{
  "num_hidden_layers": 15,
  "hidden_size": 64,
  "num_attention_heads": 2,
  "num_key_value_heads": 2,
  "head_dim": 32,
  "intermediate_size": 192,
  "vocab_size": 8192,
  "hidden_act": "swiglu",
  "norm": "rmsnorm",
  "norm_place": "pre",
  "norm_eps": 1e-05,
  "positions": "rope",
  "rope_theta": 10000.0,
  "rope_fraction": 1.0,
  "qk_norm": false,
  "attn_scale": 0.177,
  "bias": "none",
  "tie_word_embeddings": false,
  "parallel_block": false,
  "init": "trunc",
  "init_std_qkv": 0.0508,
  "init_std_o": 0.0,
  "init_std_up": 0.0508,
  "init_std_down": 0.0,
  "optimizer": "soap_variant",
  "learning_rate": 0.0061,
  "beta1": 0.95,
  "beta2": 0.95,
  "weight_decay": 0.031,
  "lr_head": 0.0101,
  "max_grad_norm": 0.5,
  "warmup_steps": 200,
  "schedule": "wsd",
  "decay_fraction": 0.936,
  "decay_shape": "linear",
  "final_lr_fraction": 0.1,
  "batch_tokens": 16384,
  "max_seq_len": 1024,
  "doc_mask": false,
  "train_tokens": 82120000,
  "max_steps": 5013,
  "dataset": "wikipedia_en"
}
Each number is 50 + 12 x the weight over its row's rms, rounded and kept within 0 to 99. Layers, rows and columns count from 0. The size before them is the row's rms in percent of the matrix's.

# gate: layer 7 MLP gate, 192x64, rms 0.25, rows 147-177, columns 0-31
# up: layer 7 MLP up, 192x64, rms 0.223, rows 147-177, columns 0-31
# down: layer 7 MLP down (transposed), 192x64, rms 0.2, rows 147-177, columns 0-31
gate147 099:44 29 58 34 28 65 38 42 47 42 55 22 54 51 47 37 54 25 56 60 52 41 36 56 64 45 62 48 39 49 58 60
up147 081:35 35 56 38 49 66 56 48 64 51 61 41 70 53 75 40 39 49 51 41 60 30 49 40 28 50 67 60 42 56 67 43
down147 084:57 48 30 48 57 63 71 50 38 51 40 28 68 53 30 36 46 52 77 42 42 50 43 48 33 23 57 42 45 46 58 53
gate148 112:60 72 37 51 41 55 65 43 39 46 40 57 37 71 61 35 43 49 58 50 54 49 47 28 57 65 60 57 28 54 72 56
up148 099:41 57 27 63 57 55 69 53 75 40 40 33 44 48 44 45 43 55 27 62 61 42 24 73 51 38 57 33 55 42 50 51
down148 101:36 38 52 45 36 66 50 62 64 49 37 72 58 46 50 44 32 50 32 52 66 22 34 41 52 37 37 46 60 39 62 58
gate149 109:45 69 52 61 43 71 73 46 57 55 40 55 69 41 28 55 57 64 60 55 42 48 39 63 42 47 55 49 43 76 53 54
up149 097:47 24 53 72 57 29 40 72 48 44 53 38 41 40 62 36 77 51 62 50 57 60 40 58 37 52 60 55 15 56 50 51
down149 100:47 41 59 65 54 27 44 58 47 51 51 55 50 48 68 65 55 46 71 31 36 43 65 64 42 72 51 50 51 46 63 37
gate150 093:40 69 24 49 39 65 47 38 64 54 49 63 45 36 49 58 52 53 57 54 28 62 54 55 72 38 69 71 46 61 54 48
up150 088:39 34 54 24 62 57 67 41 53 72 51 73 34 42 38 51 46 45 55 63 54 46 50 42 49 65 48 50 63 28 45 39
down150 090:30 63 48 56 58 27 56 39 52 33 42 43 70 29 35 48 37 69 44 51 54 57 24 44 58 40 59 51 40 51 26 62
gate151 096:30 43 59 38 64 43 25 57 47 45 41 43 65 45 35 36 53 50 40 54 43 51 54 59 45 66 40 44 43 48 70 54
up151 104:21 44 69 40 65 56 45 49 54 44 32 48 36 47 45 30 55 40 42 66 55 64 43 54 63 75 47 59 48 47 51 56
down151 100:69 46 42 30 62 48 42 57 55 36 48 42 62 23 46 42 34 44 47 43 37 44 64 59 49 70 45 59 42 42 45 58
gate152 086:59 45 33 46 70 57 60 69 58 47 39 37 54 38 77 52 33 38 57 31 49 52 62 38 39 52 34 59 40 57 51 55
up152 082:56 46 47 31 51 59 61 64 64 61 40 70 50 70 79 74 49 26 63 47 60 39 65 47 46 50 65 50 52 49 47 64
down152 082:46 45 51 58 24 31 46 28 45 52 63 54 47 48 20 46 37 56 42 64 46 45 38 56 48 59 50 38 29 59 47 46
gate153 075:43 59 29 34 48 45 69 59 68 76 25 63 41 57 48 46 45 43 81 56 69 58 45 48 42 49 59 61 53 55 42 44
up153 094:32 58 48 32 66 47 41 47 37 61 63 55 42 62 49 21 35 50 55 32 70 51 62 54 62 58 36 44 41 38 37 38
down153 092:26 51 52 54 48 32 35 50 36 46 53 37 64 63 17 49 37 49 49 36 43 49 52 58 63 57 24 55 71 66 43 48
gate154 094:39 66 61 41 72 59 49 50 59 42 60 62 73 60 49 60 45 56 69 50 50 45 43 79 55 60 40 60 56 49 50 53
up154 095:54 58 46 52 45 49 59 55 41 61 57 66 31 73 38 40 49 46 53 55 65 44 60 51 47 50 40 41 41 38 59 39
down154 097:55 49 67 42 62 47 64 57 63 58 70 67 37 38 47 60 69 45 56 50 46 50 31 58 69 70 54 63 49 28 47 55
gate155 113:46 44 62 56 80 50 59 57 42 28 60 50 83 36 51 55 55 52 51 43 46 61 54 52 34 76 73 48 45 59 62 57
up155 101:47 40 55 44 58 54 22 46 48 31 34 62 54 37 61 19 57 50 57 51 54 69 44 65 67 47 55 63 60 63 52 39
down155 097:41 51 49 63 41 59 29 35 56 46 39 63 55 51 31 40 49 60 40 50 37 63 63 63 69 58 17 42 26 33 65 45
gate156 082:41 66 62 62 66 37 26 40 51 64 38 46 24 40 60 36 56 43 64 50 45 80 42 41 49 57 69 35 22 38 65 69
up156 103:48 41 57 59 60 30 70 53 39 52 40 52 47 67 61 73 48 65 77 28 47 42 75 33 52 50 56 60 53 66 64 53
down156 096:58 48 48 46 48 42 69 78 45 35 54 41 47 44 45 60 65 51 41 55 28 36 49 49 44 43 54 62 80 45 35 08
gate157 099:52 46 44 65 72 61 54 60 78 39 53 44 53 51 49 51 62 42 44 48 39 41 56 49 45 62 62 43 51 43 25 35
up157 114:47 74 52 47 35 35 51 65 52 48 56 51 55 33 48 37 49 46 57 32 52 56 44 61 51 40 62 58 49 55 52 69
down157 109:39 59 46 47 49 39 69 24 77 56 54 52 58 53 60 50 43 51 50 52 47 60 47 69 49 75 43 41 62 48 43 67
gate158 102:47 63 69 30 49 44 57 68 51 47 55 77 28 53 79 38 59 46 58 44 62 76 53 53 65 47 48 60 56 53 45 62
up158 095:59 46 63 49 44 55 74 53 60 47 34 54 54 45 50 55 56 47 64 13 43 58 36 53 71 42 44 37 52 62 40 71
down158 090:48 37 53 58 39 70 46 24 76 51 46 59 39 34 36 49 49 36 67 51 37 55 40 42 72 46 34 51 42 54 51 52
gate159 080:59 68 60 64 46 43 37 56 62 73 37 61 48 52 68 28 44 21 51 50 45 60 33 52 46 42 52 25 58 76 51 71
up159 091:48 28 57 39 32 39 76 53 60 44 42 49 34 32 33 56 56 50 40 59 53 58 51 48 60 17 59 40 58 55 68 55
down159 099:53 68 32 48 38 66 45 61 56 88 37 48 53 50 71 51 35 38 35 44 52 31 52 58 64 41 39 36 59 51 48 42
gate160 091:63 83 51 50 57 42 51 55 48 53 65 45 43 29 55 35 51 51 49 62 47 58 80 64 33 40 62 68 64 42 59 50
up160 084:67 61 46 53 40 67 56 74 50 64 50 26 52 82 45 71 41 72 46 60 39 72 45 36 33 57 50 62 39 65 41 46
down160 086:58 49 49 68 58 59 52 49 62 45 67 32 47 38 53 35 48 73 50 25 67 58 39 42 55 40 56 54 75 65 57 44
gate161 088:37 39 45 68 31 31 31 50 58 48 45 63 51 48 59 71 34 44 44 52 58 68 37 39 75 48 33 40 45 50 51 61
up161 085:24 43 51 65 55 33 28 45 65 55 52 63 48 41 48 51 79 32 27 52 70 48 45 65 54 70 57 43 65 49 73 52
down161 081:61 35 43 42 54 53 62 66 62 64 46 55 58 57 39 38 53 68 42 33 48 80 60 54 54 48 42 34 50 41 42 51
gate162 091:55 34 67 58 51 40 52 68 67 54 60 50 39 55 49 50 33 52 62 49 54 66 42 66 50 55 65 38 40 33 43 22
up162 091:51 51 47 53 38 65 62 31 33 54 52 28 44 58 66 64 48 38 51 40 60 52 50 44 37 41 44 32 51 52 56 71
down162 089:59 52 46 61 54 58 37 45 44 37 62 51 48 69 44 47 55 54 50 74 46 65 66 42 60 52 38 66 51 61 73 25
gate163 121:50 46 46 64 58 41 54 53 54 30 43 65 76 39 40 35 65 56 56 39 42 61 42 28 50 53 44 72 38 54 62 37
up163 096:28 55 54 56 51 70 46 75 45 33 51 65 74 41 31 25 53 70 43 63 56 50 61 52 41 75 54 70 65 52 62 28
down163 094:66 30 70 30 53 64 34 37 51 50 41 36 70 44 63 50 59 64 44 21 44 42 56 45 63 58 56 42 24 55 34 82
gate164 101:46 45 75 53 62 64 35 52 49 47 67 36 57 45 53 52 55 34 46 79 67 36 48 56 46 51 46 43 33 62 63 60
up164 112:46 44 68 51 64 35 53 63 24 58 68 47 60 53 59 58 56 60 40 38 52 40 48 40 42 60 44 59 50 54 39 80
down164 107:55 68 37 45 41 54 51 45 48 32 37 59 42 51 31 47 47 51 44 46 43 68 48 32 47 51 35 57 63 48 45 25
gate165 096:57 53 57 58 58 63 36 54 32 64 55 40 38 64 64 47 63 46 57 18 45 43 56 64 68 52 46 45 25 60 56 78
up165 099:56 61 44 49 34 42 52 62 51 46 56 41 57 47 37 60 28 64 38 44 53 57 53 50 31 58 48 58 45 42 38 32
down165 097:41 44 44 53 59 50 51 31 63 53 60 51 71 46 64 38 78 62 51 44 41 31 42 61 57 38 57 51 33 62 62 61
gate166 101:63 62 45 57 39 63 41 60 50 40 81 52 78 32 43 30 45 59 52 48 30 56 50 37 49 43 41 70 58 51 43 23
up166 112:54 44 45 58 46 40 37 65 43 57 64 68 51 58 42 63 54 34 43 42 77 48 61 42 55 34 49 54 45 57 43 52
down166 112:32 37 58 30 57 52 54 49 43 63 58 41 51 63 47 66 32 40 66 47 44 40 49 48 37 50 31 17 37 49 47 60
gate167 098:48 53 46 53 37 40 39 40 44 53 40 59 45 56 46 36 46 39 36 28 42 60 58 37 44 65 63 64 74 72 40 63
up167 090:37 39 48 51 39 50 46 66 72 63 63 57 66 40 39 69 39 81 64 54 35 51 49 69 43 47 48 72 58 53 67 50
down167 086:77 50 52 58 61 59 55 59 41 39 60 61 43 41 34 41 55 44 48 48 40 58 65 59 49 77 63 39 50 59 40 65
gate168 104:39 51 52 48 33 51 40 39 34 83 78 20 34 53 43 51 40 33 58 58 41 56 50 52 66 58 46 46 51 38 71 41
up168 091:44 29 66 48 18 57 57 47 31 35 40 44 39 62 58 60 48 55 44 49 40 57 42 49 25 48 45 68 56 51 59 63
down168 104:66 39 44 63 48 40 30 27 42 48 45 40 46 41 41 51 57 31 61 51 49 33 25 69 57 54 55 55 48 79 18 45
gate169 106:64 51 56 59 50 48 28 62 43 66 49 48 51 43 44 71 34 60 76 31 44 49 37 50 56 69 63 54 78 59 41 50
up169 103:46 32 36 44 39 49 35 55 21 41 50 33 47 41 57 56 51 43 41 52 32 38 26 64 52 60 28 46 58 21 52 53
down169 108:43 40 26 49 41 47 42 34 74 49 62 62 52 50 44 38 41 30 41 54 56 54 54 45 52 50 41 49 32 40 56 26
gate170 094:49 61 53 65 71 51 48 35 38 66 34 52 55 54 44 41 38 34 61 37 36 41 55 38 60 52 42 52 62 65 75 48
up170 084:58 61 55 59 36 41 62 51 46 42 48 70 48 30 61 56 55 51 56 46 33 35 57 41 74 54 41 54 59 51 47 42
down170 085:64 49 65 62 56 40 57 65 54 40 49 57 53 62 42 73 45 47 58 54 64 61 51 82 50 57 34 62 34 26 53 39
gate171 103:41 52 45 67 43 57 46 37 35 59 61 58 48 46 51 50 40 63 16 38 37 61 39 30 62 41 46 47 58 39 49 32
up171 094:81 31 55 49 44 63 49 33 35 52 47 47 59 56 63 54 48 47 32 30 45 60 30 43 32 49 53 36 58 43 61 57
down171 087:28 46 57 53 61 44 64 54 50 59 37 59 38 52 48 28 44 41 60 71 45 53 45 61 49 67 67 42 46 57 45 44
gate172 099:75 69 64 70 42 53 70 44 52 50 45 55 47 39 57 47 48 64 46 30 34 64 48 59 50 43 63 38 29 53 55 65
up172 093:74 55 49 52 58 48 42 36 35 62 56 69 54 44 48 56 43 54 61 65 43 49 74 45 61 37 54 47 55 35 36 51
down172 101:45 39 42 62 60 58 54 46 38 27 41 57 44 47 34 62 55 53 22 42 81 54 32 42 47 38 53 41 68 46 47 50
gate173 096:52 58 42 37 63 34 75 69 54 54 44 54 45 44 58 51 51 48 36 64 30 42 39 50 49 59 80 53 45 33 74 38
up173 089:47 47 35 48 40 40 51 57 37 56 30 50 64 60 60 58 32 23 54 49 49 35 33 66 54 31 60 43 51 70 80 57
down173 093:53 33 59 49 50 46 68 41 68 47 31 58 50 53 33 39 71 38 33 60 35 54 59 61 43 63 53 43 50 58 39 44
gate174 098:57 45 45 60 54 28 78 56 48 62 76 28 24 61 47 53 41 46 54 53 30 33 54 48 43 52 47 39 49 37 55 44
up174 116:51 19 48 56 44 42 42 46 50 71 48 47 55 64 43 40 37 57 55 48 64 63 59 30 51 57 66 59 25 68 37 53
down174 112:67 56 53 33 45 44 66 30 54 40 66 71 65 46 64 71 47 36 52 67 54 55 46 39 59 60 69 71 61 55 31 52
gate175 107:55 48 69 61 52 46 59 52 47 72 60 54 44 55 28 52 56 67 46 48 70 50 35 45 44 68 66 66 32 13 45 54
up175 103:31 39 26 45 62 47 68 43 42 66 40 53 37 45 42 60 45 59 67 69 30 68 66 56 65 47 50 29 56 52 44 42
down175 102:48 47 37 56 56 53 57 52 64 53 58 48 41 41 40 29 37 60 58 43 29 58 44 47 27 53 54 41 52 12 62 64
gate176 097:44 62 50 56 64 49 50 70 68 67 59 43 37 42 53 57 70 61 60 38 44 45 44 72 48 55 71 60 42 37 53 46
up176 101:54 23 61 42 40 54 59 62 67 39 47 59 25 57 47 57 70 40 58 53 49 53 67 46 57 47 61 44 53 53 40 39
down176 099:32 34 69 44 34 68 51 51 44 49 38 39 48 42 54 55 55 57 55 72 73 47 54 38 58 47 39 22 53 52 47 57
gate177 086:50 38 45 46 39 45 70 61 36 40 65 50 49 49 30 24 53 65 59 44 52 37 36 53 46 55 58 62 59 65 40 39
up177 101:47 47 44 38 27 54 49 57 20 58 48 47 50 67 43 41 63 54 71 40 53 54 63 45 20 58 46 62 54 46 77 60
down177 095:50 56 45 47 31 80 56 62 49 52 30 61 28 65 30 50 60 42 52 43 59 34 58 63 22 34 51 43 35 49 57 28